{
  "head_dim": 64,
  "norm_place": "pre",
  "norm_eps": 1e-05,
  "init_std_qkv": 0.0518,
  "init_std_o": 0.0,
  "init_std_up": 0.0518
}
Each number is 200 + 40 x the weight over its row's rms, rounded and kept within 0 to 999. Layers, rows and columns count from 0. The size before them is the row's rms in percent of the matrix's.

# layer 7 MLP down, 192x1152, rms 0.0923, rows 0-96, columns 144-215
095,184,205,234,179,200,226,175,218,220,213,242,159,212,220,258,261,170,204,204,185,207,128,256,176,202,216,229,219,222,253,266,284,209,146,286,196,179,234,229,202,200,204,191,147,221,247,232,215,191,234,213,187,320,215,170,91,209,103,175,171,129,195,206,204,288,195,214,184,205,193,147,174
111,187,173,239,213,201,194,204,217,195,205,214,197,191,211,118,159,213,224,245,176,131,181,99,202,209,195,131,203,174,213,301,232,178,286,153,178,174,217,285,204,194,194,185,176,185,146,134,204,267,217,178,185,189,192,252,255,192,227,216,140,190,187,200,192,271,192,208,134,175,135,273,189
092,207,167,182,215,224,242,202,137,173,184,182,315,205,256,136,184,162,239,250,236,181,200,181,210,196,267,223,229,82,156,208,124,158,186,154,187,125,234,213,202,195,194,222,251,148,204,117,185,145,148,206,204,151,190,149,174,200,127,210,194,195,214,213,210,161,198,197,155,213,141,203,197
100,221,219,215,189,203,192,155,173,173,215,162,287,182,188,222,147,192,196,145,238,208,215,196,206,324,149,314,189,201,242,204,217,221,203,180,242,230,217,218,193,207,191,203,182,194,247,193,217,195,190,181,209,233,203,196,171,211,232,226,132,242,244,197,230,183,198,207,200,211,273,145,228
098,231,199,235,185,203,330,174,199,209,226,190,242,198,218,175,168,194,239,200,196,216,199,224,190,215,241,228,217,162,74,284,166,241,153,306,207,177,178,259,207,226,244,223,211,184,190,170,193,195,284,201,202,141,209,171,208,172,237,221,220,209,175,198,187,255,167,178,234,206,224,212,211
103,190,195,99,183,192,152,173,233,197,221,230,231,188,166,177,247,247,166,129,191,159,198,159,190,200,214,181,202,135,261,153,133,164,124,257,216,227,207,232,189,205,211,190,194,256,168,162,180,212,213,204,186,185,188,166,229,190,228,122,191,336,104,207,209,273,186,185,141,192,194,208,186
096,203,214,238,217,207,169,243,151,221,170,291,342,194,212,219,191,295,233,289,152,244,183,309,209,184,219,262,213,270,194,237,214,281,288,217,143,155,149,242,231,228,189,200,198,191,261,191,213,217,201,211,187,184,202,142,223,205,198,263,187,220,229,200,185,243,179,197,219,213,154,225,208
106,206,195,235,232,190,234,69,200,202,196,143,159,219,192,224,219,109,248,219,146,286,201,196,193,137,150,251,205,222,153,188,163,223,263,232,114,216,154,172,191,207,162,198,241,248,242,204,209,202,156,209,195,184,188,182,214,194,208,224,160,168,238,207,183,174,180,177,312,208,177,214,175
101,211,193,235,206,204,192,202,207,209,215,188,163,207,267,211,213,188,204,223,216,211,186,163,220,192,183,253,198,194,160,242,262,200,204,207,171,177,231,222,173,195,137,214,191,171,243,230,200,243,193,197,192,204,182,194,234,211,222,244,92,158,321,219,209,237,201,195,251,221,251,213,193
108,217,194,187,185,187,165,252,207,190,193,172,101,183,221,172,261,227,192,124,135,226,229,194,184,192,251,161,221,110,249,189,175,176,218,163,188,242,205,177,204,213,278,188,198,213,134,185,209,226,109,192,194,142,203,185,236,197,246,159,174,295,205,196,186,229,209,187,197,197,170,127,266
097,221,212,219,188,213,187,257,231,193,199,235,246,198,193,143,256,265,177,213,210,252,248,197,196,192,301,237,192,222,183,203,188,264,235,228,207,187,163,297,203,220,197,216,230,173,148,163,215,126,296,206,217,223,223,253,162,195,144,196,185,217,237,228,193,263,222,211,198,200,185,185,172
101,181,192,194,211,196,209,219,193,216,210,145,174,186,224,181,238,176,208,154,194,210,186,204,200,268,169,201,195,259,138,225,223,170,252,202,111,166,250,194,190,192,160,203,208,237,175,226,196,239,173,210,185,158,188,235,202,190,173,236,180,226,208,197,190,250,195,196,204,199,196,234,184
105,201,184,236,182,183,155,161,167,219,178,209,158,201,191,184,297,155,253,234,217,182,209,217,206,169,249,143,187,196,183,190,257,188,203,192,184,193,281,187,187,191,208,170,223,153,125,157,208,220,210,205,186,97,190,269,230,208,141,256,103,155,185,189,214,270,188,187,151,198,237,164,196
102,200,180,243,184,194,219,159,179,188,202,252,54,208,234,203,167,171,229,299,172,230,146,248,215,185,242,196,198,219,148,190,256,235,183,222,230,245,215,189,206,181,189,213,199,162,198,210,184,185,94,198,217,157,192,163,190,190,170,209,159,77,175,193,165,206,192,182,243,199,152,214,164
098,188,184,201,212,218,98,213,167,205,210,216,235,203,177,112,184,198,134,189,125,224,189,190,200,163,174,168,187,233,237,164,251,106,197,241,200,269,230,310,208,190,260,216,161,313,218,212,205,215,103,209,210,281,201,180,283,186,223,182,265,211,192,203,207,205,196,171,227,214,151,178,190
110,226,219,145,206,215,279,192,219,192,213,198,230,207,152,154,193,229,192,198,188,188,159,173,192,157,178,209,198,170,208,269,187,199,256,162,195,220,191,286,212,202,146,194,198,253,142,237,200,164,234,199,195,272,197,258,191,196,176,194,325,123,250,205,221,236,211,184,257,192,232,139,196
097,212,210,260,187,214,219,216,214,187,199,274,199,210,191,97,204,180,269,258,168,151,122,206,183,153,160,256,200,268,243,183,197,214,133,226,254,192,172,169,192,196,150,199,184,216,286,198,215,210,226,196,212,145,213,127,225,206,251,248,192,172,288,172,208,205,200,197,172,210,180,222,205
094,181,203,212,208,191,217,170,255,203,187,231,229,193,201,164,213,200,175,230,173,179,242,323,183,211,149,172,222,200,254,155,222,177,238,257,201,264,293,190,186,212,268,207,188,190,190,245,197,235,270,209,203,162,195,228,183,205,250,186,241,216,233,186,228,237,206,212,134,209,315,122,165
101,197,189,139,218,213,121,157,261,191,186,128,194,224,202,149,197,197,228,193,257,227,165,182,192,221,137,181,216,202,211,185,178,201,232,209,264,182,190,169,188,212,154,205,191,182,270,230,207,151,217,190,182,200,182,236,157,205,227,154,290,205,242,209,214,176,217,211,247,196,248,154,214
091,214,182,222,198,211,155,105,253,179,243,198,180,202,251,277,197,141,239,229,94,282,221,198,198,197,155,324,187,197,142,210,239,195,156,137,158,185,183,219,190,224,261,238,185,189,253,219,193,250,161,208,210,270,208,105,283,212,151,160,200,169,225,199,228,226,201,200,168,196,240,230,159
097,208,206,213,206,202,192,106,159,184,173,261,147,207,151,233,157,151,252,245,225,133,173,149,211,281,243,214,178,225,256,239,247,183,241,114,245,252,259,201,195,171,206,194,190,258,299,184,194,133,198,208,209,218,196,181,194,199,252,228,110,256,193,199,241,227,194,218,271,187,214,243,202
094,206,187,128,214,208,154,159,168,168,209,290,184,183,186,224,203,189,205,273,183,154,207,116,211,126,213,218,209,154,227,205,195,229,233,177,250,114,265,250,193,199,258,232,242,236,120,149,207,187,255,209,214,189,200,157,269,184,146,194,194,149,244,222,179,166,202,209,212,185,161,180,190
108,207,197,190,213,198,179,163,276,199,212,159,121,207,169,139,245,162,175,230,142,175,168,151,207,233,181,205,190,220,179,251,236,183,266,193,219,122,157,257,198,210,166,191,171,246,197,196,210,254,174,197,190,206,216,268,222,198,246,238,235,217,221,184,224,258,205,192,246,185,250,259,159
101,194,215,174,196,203,170,168,165,220,211,129,234,186,169,173,200,321,155,138,250,157,186,176,206,250,242,347,203,184,203,185,177,194,243,185,227,206,189,167,215,204,158,195,250,246,199,202,191,146,291,188,203,225,203,182,123,194,238,194,190,203,241,169,220,134,205,202,190,193,193,202,150
090,218,198,205,177,211,208,271,194,193,210,235,133,205,199,248,123,264,127,191,233,194,321,239,196,181,218,179,200,237,210,162,225,195,260,233,148,165,263,175,211,214,216,175,197,288,149,203,217,189,110,220,194,169,196,251,254,180,246,233,257,213,179,209,194,131,203,190,117,194,202,304,194
100,168,182,150,219,187,121,269,260,215,196,228,197,216,205,218,95,143,204,259,143,189,219,173,196,247,187,195,209,205,227,179,148,176,172,180,172,220,261,276,194,203,259,200,177,171,131,187,200,189,179,191,193,245,204,215,128,185,135,248,207,157,201,197,194,188,195,195,193,187,191,202,217
093,210,212,215,185,189,173,192,282,216,207,170,269,185,206,189,183,267,177,173,228,254,159,252,198,267,203,238,213,220,221,285,138,273,203,181,186,214,194,220,203,215,195,207,174,174,248,286,219,180,318,200,191,226,186,106,218,196,273,195,175,225,182,204,218,269,200,212,260,233,181,220,165
095,187,183,174,192,203,205,234,151,227,181,202,147,211,281,194,156,168,79,221,280,147,188,148,176,211,172,199,208,132,170,262,288,243,148,178,175,277,132,250,178,203,208,220,118,274,136,241,201,179,223,183,182,284,193,53,219,212,251,195,249,291,266,192,186,231,214,201,160,197,145,129,146
101,212,188,290,191,208,128,183,183,227,207,201,187,222,183,238,200,209,232,153,256,240,192,169,196,196,160,250,207,223,166,234,200,116,186,250,148,200,227,189,202,194,104,223,215,179,197,170,187,265,230,200,213,137,207,213,228,208,276,255,218,191,217,210,193,293,196,187,144,203,255,240,185
099,178,208,230,209,203,180,223,171,185,196,233,173,201,117,296,213,207,171,202,242,322,206,195,198,241,109,182,214,133,201,135,164,208,191,229,184,126,263,215,180,212,190,184,146,174,186,192,209,181,251,199,194,296,200,179,154,190,181,242,202,249,123,218,184,176,181,192,201,240,229,156,157
101,188,211,163,230,207,273,208,179,222,210,220,248,204,252,192,263,171,228,130,260,216,282,168,198,190,249,169,217,170,136,175,232,166,274,210,257,197,152,194,213,201,185,194,253,190,216,253,198,202,227,196,207,187,203,234,143,186,213,280,109,161,161,187,197,215,214,215,230,194,270,287,196
101,181,189,197,185,182,145,323,156,212,212,196,181,181,147,184,189,194,106,227,245,194,230,137,213,155,176,179,195,126,138,297,241,175,233,174,168,126,199,209,216,179,190,209,144,254,159,264,211,250,283,203,204,211,186,288,221,202,227,107,247,204,248,204,216,224,193,215,154,193,136,210,216
107,204,209,212,218,204,232,286,156,197,191,156,231,185,226,228,178,282,271,247,196,199,264,222,193,231,197,251,208,250,243,200,299,154,142,189,226,226,269,197,200,216,159,186,174,215,161,231,227,185,221,185,193,241,191,116,255,201,213,168,183,208,257,191,205,219,187,211,225,196,146,117,234
099,207,217,193,183,179,194,286,194,215,198,201,219,199,171,242,216,149,145,226,175,207,167,197,207,189,165,158,222,221,210,312,205,179,219,113,194,173,174,194,217,201,256,195,185,249,78,234,212,184,233,209,185,269,197,223,159,193,243,145,176,214,188,212,196,222,203,188,153,191,102,201,255
096,191,211,197,199,180,289,187,243,189,182,249,266,233,206,259,131,308,267,108,154,255,200,252,195,167,252,160,198,216,238,135,177,140,272,192,177,212,177,182,223,201,185,204,192,76,171,210,205,182,191,190,192,225,202,163,165,217,219,142,276,209,159,190,192,194,185,190,189,177,123,210,205
106,197,200,177,196,187,150,202,227,206,193,157,165,199,172,118,144,178,152,173,194,190,217,176,217,158,160,210,189,197,132,227,207,177,171,215,163,239,76,195,214,192,229,199,210,209,214,177,201,259,144,199,194,142,197,258,245,206,251,254,223,225,106,185,203,206,195,183,146,203,196,225,163
105,204,182,232,190,204,275,180,196,203,202,262,239,220,195,222,185,172,206,250,245,212,225,213,211,176,167,321,204,225,213,195,242,179,187,153,116,248,213,256,217,211,212,202,262,82,234,249,195,157,201,201,194,281,204,219,217,177,193,280,203,166,244,213,185,217,203,198,243,212,191,196,157
099,202,189,235,225,201,198,239,219,177,177,184,206,195,187,305,243,147,192,260,196,189,145,183,186,194,174,175,217,190,216,233,162,152,160,214,163,188,203,174,211,212,227,208,153,232,271,207,221,154,249,185,182,262,211,279,189,189,266,292,116,227,192,205,200,171,194,219,210,193,154,256,167
100,194,180,261,185,194,127,171,195,195,226,263,202,199,218,288,141,108,198,191,240,242,142,168,195,160,259,286,191,220,185,236,180,141,97,221,236,183,186,163,197,208,251,222,232,211,193,167,198,233,228,201,202,88,207,242,264,193,255,154,264,261,173,212,193,258,207,200,84,204,208,198,158
099,230,205,224,218,191,214,189,260,245,190,130,141,206,207,210,140,117,253,155,244,252,239,233,213,210,190,205,197,113,171,204,240,206,209,308,205,243,186,226,222,203,157,209,267,205,225,233,225,215,222,192,192,183,202,233,229,207,216,169,210,201,173,210,225,215,206,242,139,199,256,223,242
101,205,203,202,197,199,284,236,202,186,182,159,215,178,196,251,253,160,231,140,110,213,250,254,198,226,180,212,199,184,275,166,284,140,201,225,286,295,248,125,183,203,161,184,214,123,264,237,194,263,174,185,186,154,196,106,273,218,148,194,167,210,189,183,211,215,212,213,223,212,205,169,228
111,197,196,163,186,189,159,265,138,214,191,186,147,198,164,257,218,195,182,190,256,243,155,255,210,183,194,181,205,116,168,127,131,158,154,237,176,246,141,182,163,187,152,202,211,133,170,210,198,230,174,203,193,180,189,251,184,188,144,200,150,203,200,202,197,158,199,204,227,206,94,232,250
099,221,190,250,211,187,174,193,178,181,196,206,205,201,222,257,168,227,289,220,176,226,164,250,182,182,323,205,213,200,285,250,278,157,189,256,188,171,168,280,179,190,232,184,216,217,247,189,199,220,263,190,197,205,198,270,218,195,172,177,210,177,238,196,201,256,202,222,246,224,236,174,180
103,219,215,147,185,198,248,342,224,222,211,183,171,200,162,185,162,205,151,224,141,130,143,194,194,225,292,237,195,161,291,244,225,218,176,150,133,184,187,217,206,194,222,207,152,173,231,147,216,156,235,195,188,206,208,216,222,214,184,100,304,236,243,198,194,159,181,195,294,196,189,173,185
111,225,220,208,191,198,290,269,191,230,204,110,250,186,252,190,293,250,256,295,265,216,251,203,195,189,109,130,207,184,285,177,249,181,173,262,172,255,219,188,207,217,184,186,281,164,215,217,207,197,257,209,225,221,197,137,235,200,211,231,187,300,162,194,190,248,195,213,195,209,193,208,178
101,212,208,187,188,185,339,149,252,187,192,136,94,208,204,262,224,126,251,197,211,270,190,199,208,155,244,324,224,190,203,238,151,156,97,223,243,167,238,137,201,191,237,207,226,157,245,133,204,253,261,203,196,184,210,186,150,192,222,216,211,237,194,219,221,238,199,209,178,197,270,250,150
099,222,211,197,185,204,253,159,197,177,176,146,111,187,180,222,178,234,144,213,196,182,163,224,187,310,150,169,191,186,240,129,144,240,219,137,159,191,165,204,207,181,171,161,202,208,159,161,207,170,120,195,194,171,194,230,263,201,230,211,268,205,164,184,180,155,213,202,140,203,200,202,141
098,207,200,126,190,194,246,197,233,213,222,221,222,206,234,157,194,244,141,141,163,139,302,119,214,178,327,306,182,215,180,193,307,184,358,178,212,207,227,274,213,199,194,197,178,152,153,257,197,256,211,201,219,279,193,311,134,202,208,251,253,123,118,207,186,235,203,227,182,202,187,215,124
110,216,183,202,217,199,257,210,234,164,189,217,156,197,186,119,141,128,207,190,230,149,129,184,199,259,200,187,204,223,148,186,189,209,275,197,229,169,171,175,186,199,230,190,250,182,207,250,204,216,244,194,188,217,198,264,196,195,198,140,151,146,180,232,207,189,200,196,213,180,244,215,133
099,197,192,223,195,194,251,117,130,185,204,195,181,194,154,118,189,249,241,192,170,180,179,209,199,243,149,210,208,82,202,211,227,214,219,230,259,211,251,157,218,220,236,182,203,169,186,145,219,153,262,195,190,219,198,183,253,207,303,266,184,231,149,205,187,152,196,198,180,177,164,243,144
103,199,210,189,207,184,190,216,188,183,212,117,267,210,254,197,173,129,223,216,186,205,257,88,206,162,306,132,214,112,176,197,233,160,165,183,141,199,169,289,198,178,192,203,266,242,158,180,206,171,202,211,220,243,200,141,187,193,235,174,216,205,232,214,223,237,185,192,158,203,199,223,252
091,185,195,164,197,199,219,222,182,141,206,191,168,187,203,157,225,152,270,124,212,216,133,206,208,163,281,142,196,186,198,187,191,105,177,186,251,208,222,267,201,190,192,191,144,295,126,154,180,178,184,194,209,236,190,229,215,202,199,142,291,167,205,177,187,218,204,180,126,223,186,181,206
097,206,207,152,205,209,212,157,206,198,209,196,253,189,161,188,196,207,174,149,198,202,193,241,186,172,238,121,204,149,271,179,227,261,226,279,229,261,262,95,216,240,274,193,300,240,202,271,198,170,178,200,193,226,181,140,220,195,205,222,259,234,230,185,191,155,180,163,212,207,279,138,272
105,183,190,127,180,197,81,212,158,194,208,223,174,192,237,210,185,241,198,191,219,160,214,226,213,254,279,146,191,213,216,243,188,222,203,150,238,202,216,126,183,203,214,203,154,276,187,164,195,222,236,192,202,154,202,281,215,230,250,156,210,298,229,204,219,298,213,192,135,198,173,279,171
097,206,211,263,195,203,148,214,234,196,215,181,207,198,211,170,151,221,198,214,216,237,263,195,207,174,211,196,192,210,164,238,247,214,187,139,191,130,183,240,192,212,254,198,161,250,269,251,213,180,239,208,214,280,197,161,168,197,144,155,219,131,251,192,187,93,194,174,165,220,210,113,221
098,204,202,152,180,211,135,195,215,204,214,186,253,191,168,144,249,232,174,195,178,156,210,199,183,260,192,186,176,157,103,255,187,282,228,199,285,205,180,261,215,225,197,211,154,203,197,145,197,215,205,209,196,213,199,175,216,202,152,237,223,219,104,200,194,174,190,180,155,204,106,247,190
095,216,219,273,208,198,256,260,267,212,211,154,148,198,222,193,179,259,211,255,143,181,110,297,217,263,230,203,192,218,255,215,154,225,260,268,184,126,182,185,193,213,241,205,219,155,238,239,218,188,181,179,187,215,216,279,166,198,201,244,222,166,268,191,170,207,205,178,199,213,172,153,183
097,201,194,185,177,195,162,176,241,193,183,144,144,199,129,186,138,168,254,197,158,179,137,183,226,161,222,163,211,175,198,193,185,162,192,203,168,167,195,162,207,178,224,203,178,184,188,156,175,199,242,196,188,187,197,177,274,209,196,161,240,233,158,189,198,200,203,182,196,205,289,222,165
096,177,191,196,184,209,236,155,173,243,216,139,209,196,202,146,223,157,234,199,223,202,190,134,198,153,152,195,188,148,152,159,202,219,153,222,160,252,140,176,187,197,241,201,221,194,201,244,214,236,206,201,214,195,205,177,290,215,251,103,160,143,173,196,191,180,196,211,162,178,225,129,193
112,202,206,137,200,202,227,173,206,198,195,137,184,207,219,113,184,213,182,256,240,198,178,141,196,193,177,219,187,220,227,245,223,244,309,196,178,113,168,202,196,207,162,191,242,229,201,230,214,288,215,190,184,209,193,238,204,207,197,217,272,170,220,221,221,248,197,209,202,216,267,176,134
093,182,213,202,176,191,179,222,243,180,205,227,194,174,185,286,301,183,166,206,167,233,221,185,219,191,179,233,200,229,179,193,256,220,193,135,192,210,201,175,202,223,112,226,131,235,295,269,191,194,277,200,222,185,201,172,191,210,192,221,182,136,199,203,219,228,180,179,180,201,220,237,182
096,175,195,156,207,200,194,221,191,186,195,164,234,199,152,128,203,164,179,210,171,135,199,181,208,176,193,182,184,307,156,101,196,248,241,115,267,210,58,158,208,183,210,215,215,192,103,236,191,132,147,209,206,181,196,144,184,206,250,233,131,148,213,216,167,129,201,179,132,211,156,233,128
104,213,188,109,199,194,207,249,130,207,221,144,257,191,149,223,162,316,169,131,179,86,192,129,215,236,111,218,194,148,120,272,245,142,218,180,178,216,204,234,196,178,206,205,178,192,238,163,183,195,232,191,191,288,200,228,272,204,250,210,253,208,258,188,220,218,218,198,155,203,217,260,178
097,193,205,211,217,205,245,196,173,144,189,261,204,197,189,239,171,160,226,178,189,181,240,197,198,205,174,243,164,263,170,163,221,181,136,224,154,222,260,217,195,216,235,204,238,295,193,160,188,244,151,211,191,210,194,215,250,215,208,263,238,198,244,192,197,217,195,216,196,208,292,158,207
096,224,181,188,229,189,231,295,187,212,220,179,165,202,215,258,196,233,205,130,231,166,226,176,176,240,149,105,187,230,220,200,272,202,172,322,182,178,250,189,204,188,188,178,259,216,274,239,204,175,215,196,205,300,192,164,188,192,282,242,208,210,152,212,204,185,207,212,254,185,219,199,204
099,216,214,237,236,189,219,193,167,220,203,164,210,184,278,233,220,238,222,184,247,238,234,172,184,246,210,221,204,216,218,224,182,168,146,218,199,213,222,163,181,205,201,192,170,220,158,219,192,239,160,203,201,172,190,242,245,226,137,123,223,249,200,196,207,192,183,235,176,196,190,198,252
105,199,211,255,182,174,219,226,165,182,199,273,263,215,192,105,248,260,162,274,184,133,182,283,195,277,267,120,207,180,212,288,173,254,275,175,247,217,135,263,202,209,157,205,192,211,190,102,208,194,200,207,183,206,198,213,197,204,182,265,227,243,226,222,207,233,204,188,165,179,144,235,164
100,214,185,239,202,206,227,263,312,210,248,114,157,198,185,141,168,201,198,159,181,212,156,221,202,246,151,256,206,257,179,215,138,211,95,166,184,151,166,191,221,229,251,208,214,177,288,220,202,215,174,192,201,207,211,239,200,203,268,223,157,186,208,194,194,158,209,190,213,218,273,207,226
092,199,187,171,177,198,257,174,152,193,184,175,267,197,215,178,220,175,130,198,168,157,194,164,207,262,205,137,209,175,186,219,139,184,149,192,188,120,134,151,192,193,186,233,147,161,110,102,203,176,204,192,190,217,209,228,248,182,191,228,247,192,171,232,220,197,197,187,213,186,207,201,182
100,183,189,210,179,202,189,149,118,184,205,211,137,191,189,199,224,225,176,144,195,175,169,147,189,192,242,316,181,170,192,197,217,217,154,160,194,197,262,246,202,231,167,190,299,268,148,251,193,250,171,211,214,166,197,182,219,220,189,220,243,114,172,208,206,235,197,177,215,185,139,239,107
098,215,218,206,202,200,207,188,179,191,252,203,272,191,143,214,130,269,220,191,222,234,137,204,190,243,163,178,200,237,188,205,139,238,229,163,182,201,210,139,187,218,170,185,114,158,207,238,197,240,254,212,221,256,193,83,178,215,236,142,97,200,226,208,229,178,165,195,217,211,117,200,243
093,200,199,154,200,197,205,212,161,187,195,112,188,192,185,246,252,237,193,206,214,146,180,208,183,128,144,210,194,196,233,127,170,187,191,99,150,289,128,157,205,188,162,202,216,172,181,209,200,141,216,197,200,190,204,200,178,207,175,208,187,236,189,197,217,172,209,187,199,216,145,263,132
099,203,210,199,204,210,241,215,208,153,201,181,224,192,253,233,138,198,248,210,189,255,186,187,204,239,243,224,207,211,99,184,230,200,154,236,253,230,163,214,186,195,202,211,297,209,274,133,200,235,181,193,190,180,187,196,123,210,120,189,285,207,139,170,181,266,189,201,154,197,236,260,184
107,197,202,216,196,207,143,191,232,219,211,288,159,178,194,187,182,202,142,237,222,221,143,262,216,190,191,206,195,283,193,197,251,226,142,254,267,195,255,161,180,205,182,198,167,251,232,297,213,150,211,193,205,156,200,237,183,194,144,182,147,156,226,194,209,238,209,220,224,215,239,157,247
094,196,215,152,214,208,292,184,206,215,187,103,139,214,208,112,200,127,194,192,164,247,144,171,194,175,201,171,203,168,210,193,226,229,214,236,145,261,251,223,215,195,224,181,234,103,213,199,201,174,172,211,208,198,199,208,272,210,261,327,145,216,227,200,186,173,181,179,178,195,160,162,222
091,204,181,148,225,197,272,213,173,191,191,200,104,208,133,190,166,196,158,172,217,163,246,200,206,188,174,300,185,232,151,158,215,127,274,140,138,194,173,161,189,193,192,222,278,146,138,131,182,226,174,206,190,180,194,228,149,194,150,132,140,233,235,226,185,193,198,185,242,194,182,211,196
094,213,229,174,198,226,294,106,214,186,196,144,164,198,221,169,246,165,153,212,190,175,319,137,202,188,172,238,192,191,219,238,173,305,233,249,238,249,190,281,208,208,170,203,137,148,253,205,206,190,230,209,205,224,227,225,190,221,249,210,226,174,251,187,213,197,221,184,241,196,272,216,204
093,206,189,229,229,211,156,197,198,239,231,185,163,201,124,248,270,185,218,149,188,240,261,170,200,285,190,199,211,210,274,194,283,210,180,206,244,186,315,287,200,190,193,197,219,216,254,196,185,201,292,213,201,279,226,160,158,193,175,107,217,200,238,191,210,210,206,186,211,210,196,161,200
096,204,184,224,177,198,157,209,184,228,210,160,154,199,181,257,195,276,276,227,188,186,101,272,191,260,253,204,199,213,215,160,300,145,203,264,192,212,220,235,202,181,244,189,239,206,237,258,191,209,234,193,201,222,200,139,231,217,183,186,134,246,138,198,220,195,194,227,157,183,282,218,253
099,180,192,219,198,196,147,220,214,220,202,247,271,203,140,251,176,187,227,109,214,168,183,194,195,194,148,199,196,197,231,179,175,222,173,232,210,235,137,183,195,212,177,178,252,152,194,273,198,154,232,211,199,118,198,243,244,173,161,180,183,142,191,182,187,180,200,188,165,199,240,208,207
102,217,203,292,176,210,253,229,258,224,193,158,223,188,371,179,203,142,258,184,161,237,293,198,208,173,171,227,207,231,211,212,183,115,49,223,228,172,238,203,213,197,213,199,275,202,120,191,200,150,132,204,208,166,197,227,116,189,281,253,202,147,240,214,196,222,177,205,256,241,252,222,109
104,195,213,250,192,189,251,289,173,202,201,225,204,217,212,215,206,180,180,204,177,209,151,149,212,282,231,198,201,205,223,218,270,207,147,282,210,243,256,163,178,197,216,197,154,130,222,99,201,131,221,200,215,217,207,153,266,194,295,180,163,150,137,201,182,268,190,187,227,193,98,167,316
101,173,194,155,164,209,175,165,149,220,189,183,174,202,202,168,175,229,102,278,195,181,204,176,202,240,211,110,193,154,177,177,183,187,208,192,173,233,218,247,207,200,219,200,108,205,206,196,187,203,235,189,200,208,187,236,88,215,183,159,212,295,123,190,187,250,199,224,167,170,223,249,225
100,193,205,177,214,188,253,77,243,181,206,111,174,202,267,176,261,189,209,227,240,246,279,173,187,229,203,208,194,157,130,159,201,233,148,228,140,240,163,209,193,182,206,209,225,95,184,187,218,206,188,200,203,182,181,228,239,194,174,135,268,167,188,191,185,203,204,209,125,180,153,210,159
100,167,184,208,200,211,240,215,176,179,189,245,203,204,161,180,114,295,256,200,243,197,136,227,203,207,198,157,190,205,143,250,208,233,215,191,185,214,149,158,188,219,204,203,198,191,179,236,192,235,223,212,182,227,189,253,244,205,188,181,142,154,214,188,177,257,200,190,164,211,196,253,208
096,209,196,239,191,218,216,218,215,188,206,132,107,205,175,195,155,219,183,237,156,245,142,197,207,198,208,196,220,241,202,213,127,228,227,219,254,194,213,207,209,213,207,184,169,261,210,237,209,178,225,200,210,224,219,278,239,201,220,185,115,169,151,195,193,255,199,176,178,204,211,247,161
099,157,205,148,193,192,157,187,227,216,207,193,195,185,210,235,189,184,171,221,195,205,178,256,206,168,182,147,222,204,226,177,160,206,273,230,210,173,154,161,206,197,193,176,241,105,183,266,183,230,137,202,205,184,183,261,238,188,179,242,199,102,147,187,185,209,191,200,124,213,248,110,201
101,226,221,205,161,201,87,174,158,212,194,250,231,185,131,196,192,187,188,222,234,128,216,211,197,192,260,177,189,165,226,194,316,134,173,195,223,219,127,224,209,168,146,199,160,139,196,101,207,258,245,198,204,233,190,252,184,210,152,265,207,184,177,214,190,247,191,211,142,182,204,232,134
101,234,213,231,207,213,213,205,145,219,206,284,218,213,210,146,150,220,202,263,161,232,120,238,195,157,257,166,211,103,123,269,165,155,233,192,132,197,158,184,205,205,259,214,188,138,153,188,185,234,220,191,191,116,210,181,127,211,229,205,198,193,180,185,204,203,195,243,256,185,201,210,244
101,215,193,165,203,186,165,196,188,212,170,208,264,190,203,214,230,232,233,219,137,224,189,214,194,203,260,204,163,189,152,135,150,200,221,282,133,224,248,127,200,154,218,200,288,196,279,194,204,191,130,204,193,196,203,311,263,208,256,202,151,195,172,200,205,220,197,182,210,208,88,174,169
106,218,200,217,220,199,176,226,268,196,232,168,153,198,193,225,214,183,181,201,169,240,310,159,214,169,219,235,185,196,193,206,261,154,138,170,244,166,207,144,205,226,219,220,210,259,244,226,199,245,225,204,210,201,208,249,202,218,223,226,155,205,192,189,210,211,214,204,271,199,202,153,167
094,199,226,290,195,189,99,182,251,172,185,229,252,198,169,141,225,228,196,139,135,214,247,249,203,269,175,245,228,199,185,222,147,136,188,224,259,268,218,116,212,200,217,203,243,207,203,208,193,250,208,188,203,232,195,242,257,188,236,204,129,277,186,204,207,241,202,219,253,203,146,220,137
101,206,189,211,188,209,209,126,226,203,201,233,187,196,263,196,186,189,234,201,222,215,195,199,222,202,163,141,205,167,175,163,238,177,162,278,193,292,249,211,200,210,128,185,243,125,160,158,178,192,192,212,208,111,200,159,165,201,195,214,166,306,114,203,207,201,199,207,172,198,110,164,217
100,208,195,221,206,192,270,194,145,225,212,280,264,199,198,223,271,158,137,218,171,199,215,151,180,158,225,269,192,173,196,190,234,160,228,236,145,251,256,158,212,209,214,170,195,276,194,231,209,154,203,208,210,178,206,207,256,191,208,208,144,199,215,207,222,192,211,205,201,215,252,136,181
100,229,203,223,196,219,171,203,180,208,223,236,202,201,279,126,195,188,215,208,183,204,165,237,206,227,296,168,197,220,272,196,185,191,120,270,185,192,267,204,180,195,190,200,237,167,205,222,206,167,203,203,219,189,216,125,281,208,162,229,288,233,279,210,212,227,204,219,182,198,200,136,138
092,186,213,229,191,201,156,215,215,179,190,124,156,197,210,170,230,186,234,231,213,163,231,207,210,181,188,226,207,225,236,186,246,213,169,186,176,178,248,276,191,212,245,235,134,220,189,288,183,230,290,206,209,183,206,102,211,176,154,186,153,146,209,209,203,201,208,184,104,197,202,138,157
099,204,196,241,212,192,260,313,245,265,216,224,151,206,212,157,152,135,196,331,194,240,309,221,194,286,223,234,217,224,162,191,180,202,206,244,266,204,189,146,219,198,235,195,159,218,174,267,213,153,228,190,198,148,215,98,220,198,140,255,223,196,272,200,211,209,192,207,148,186,146,248,221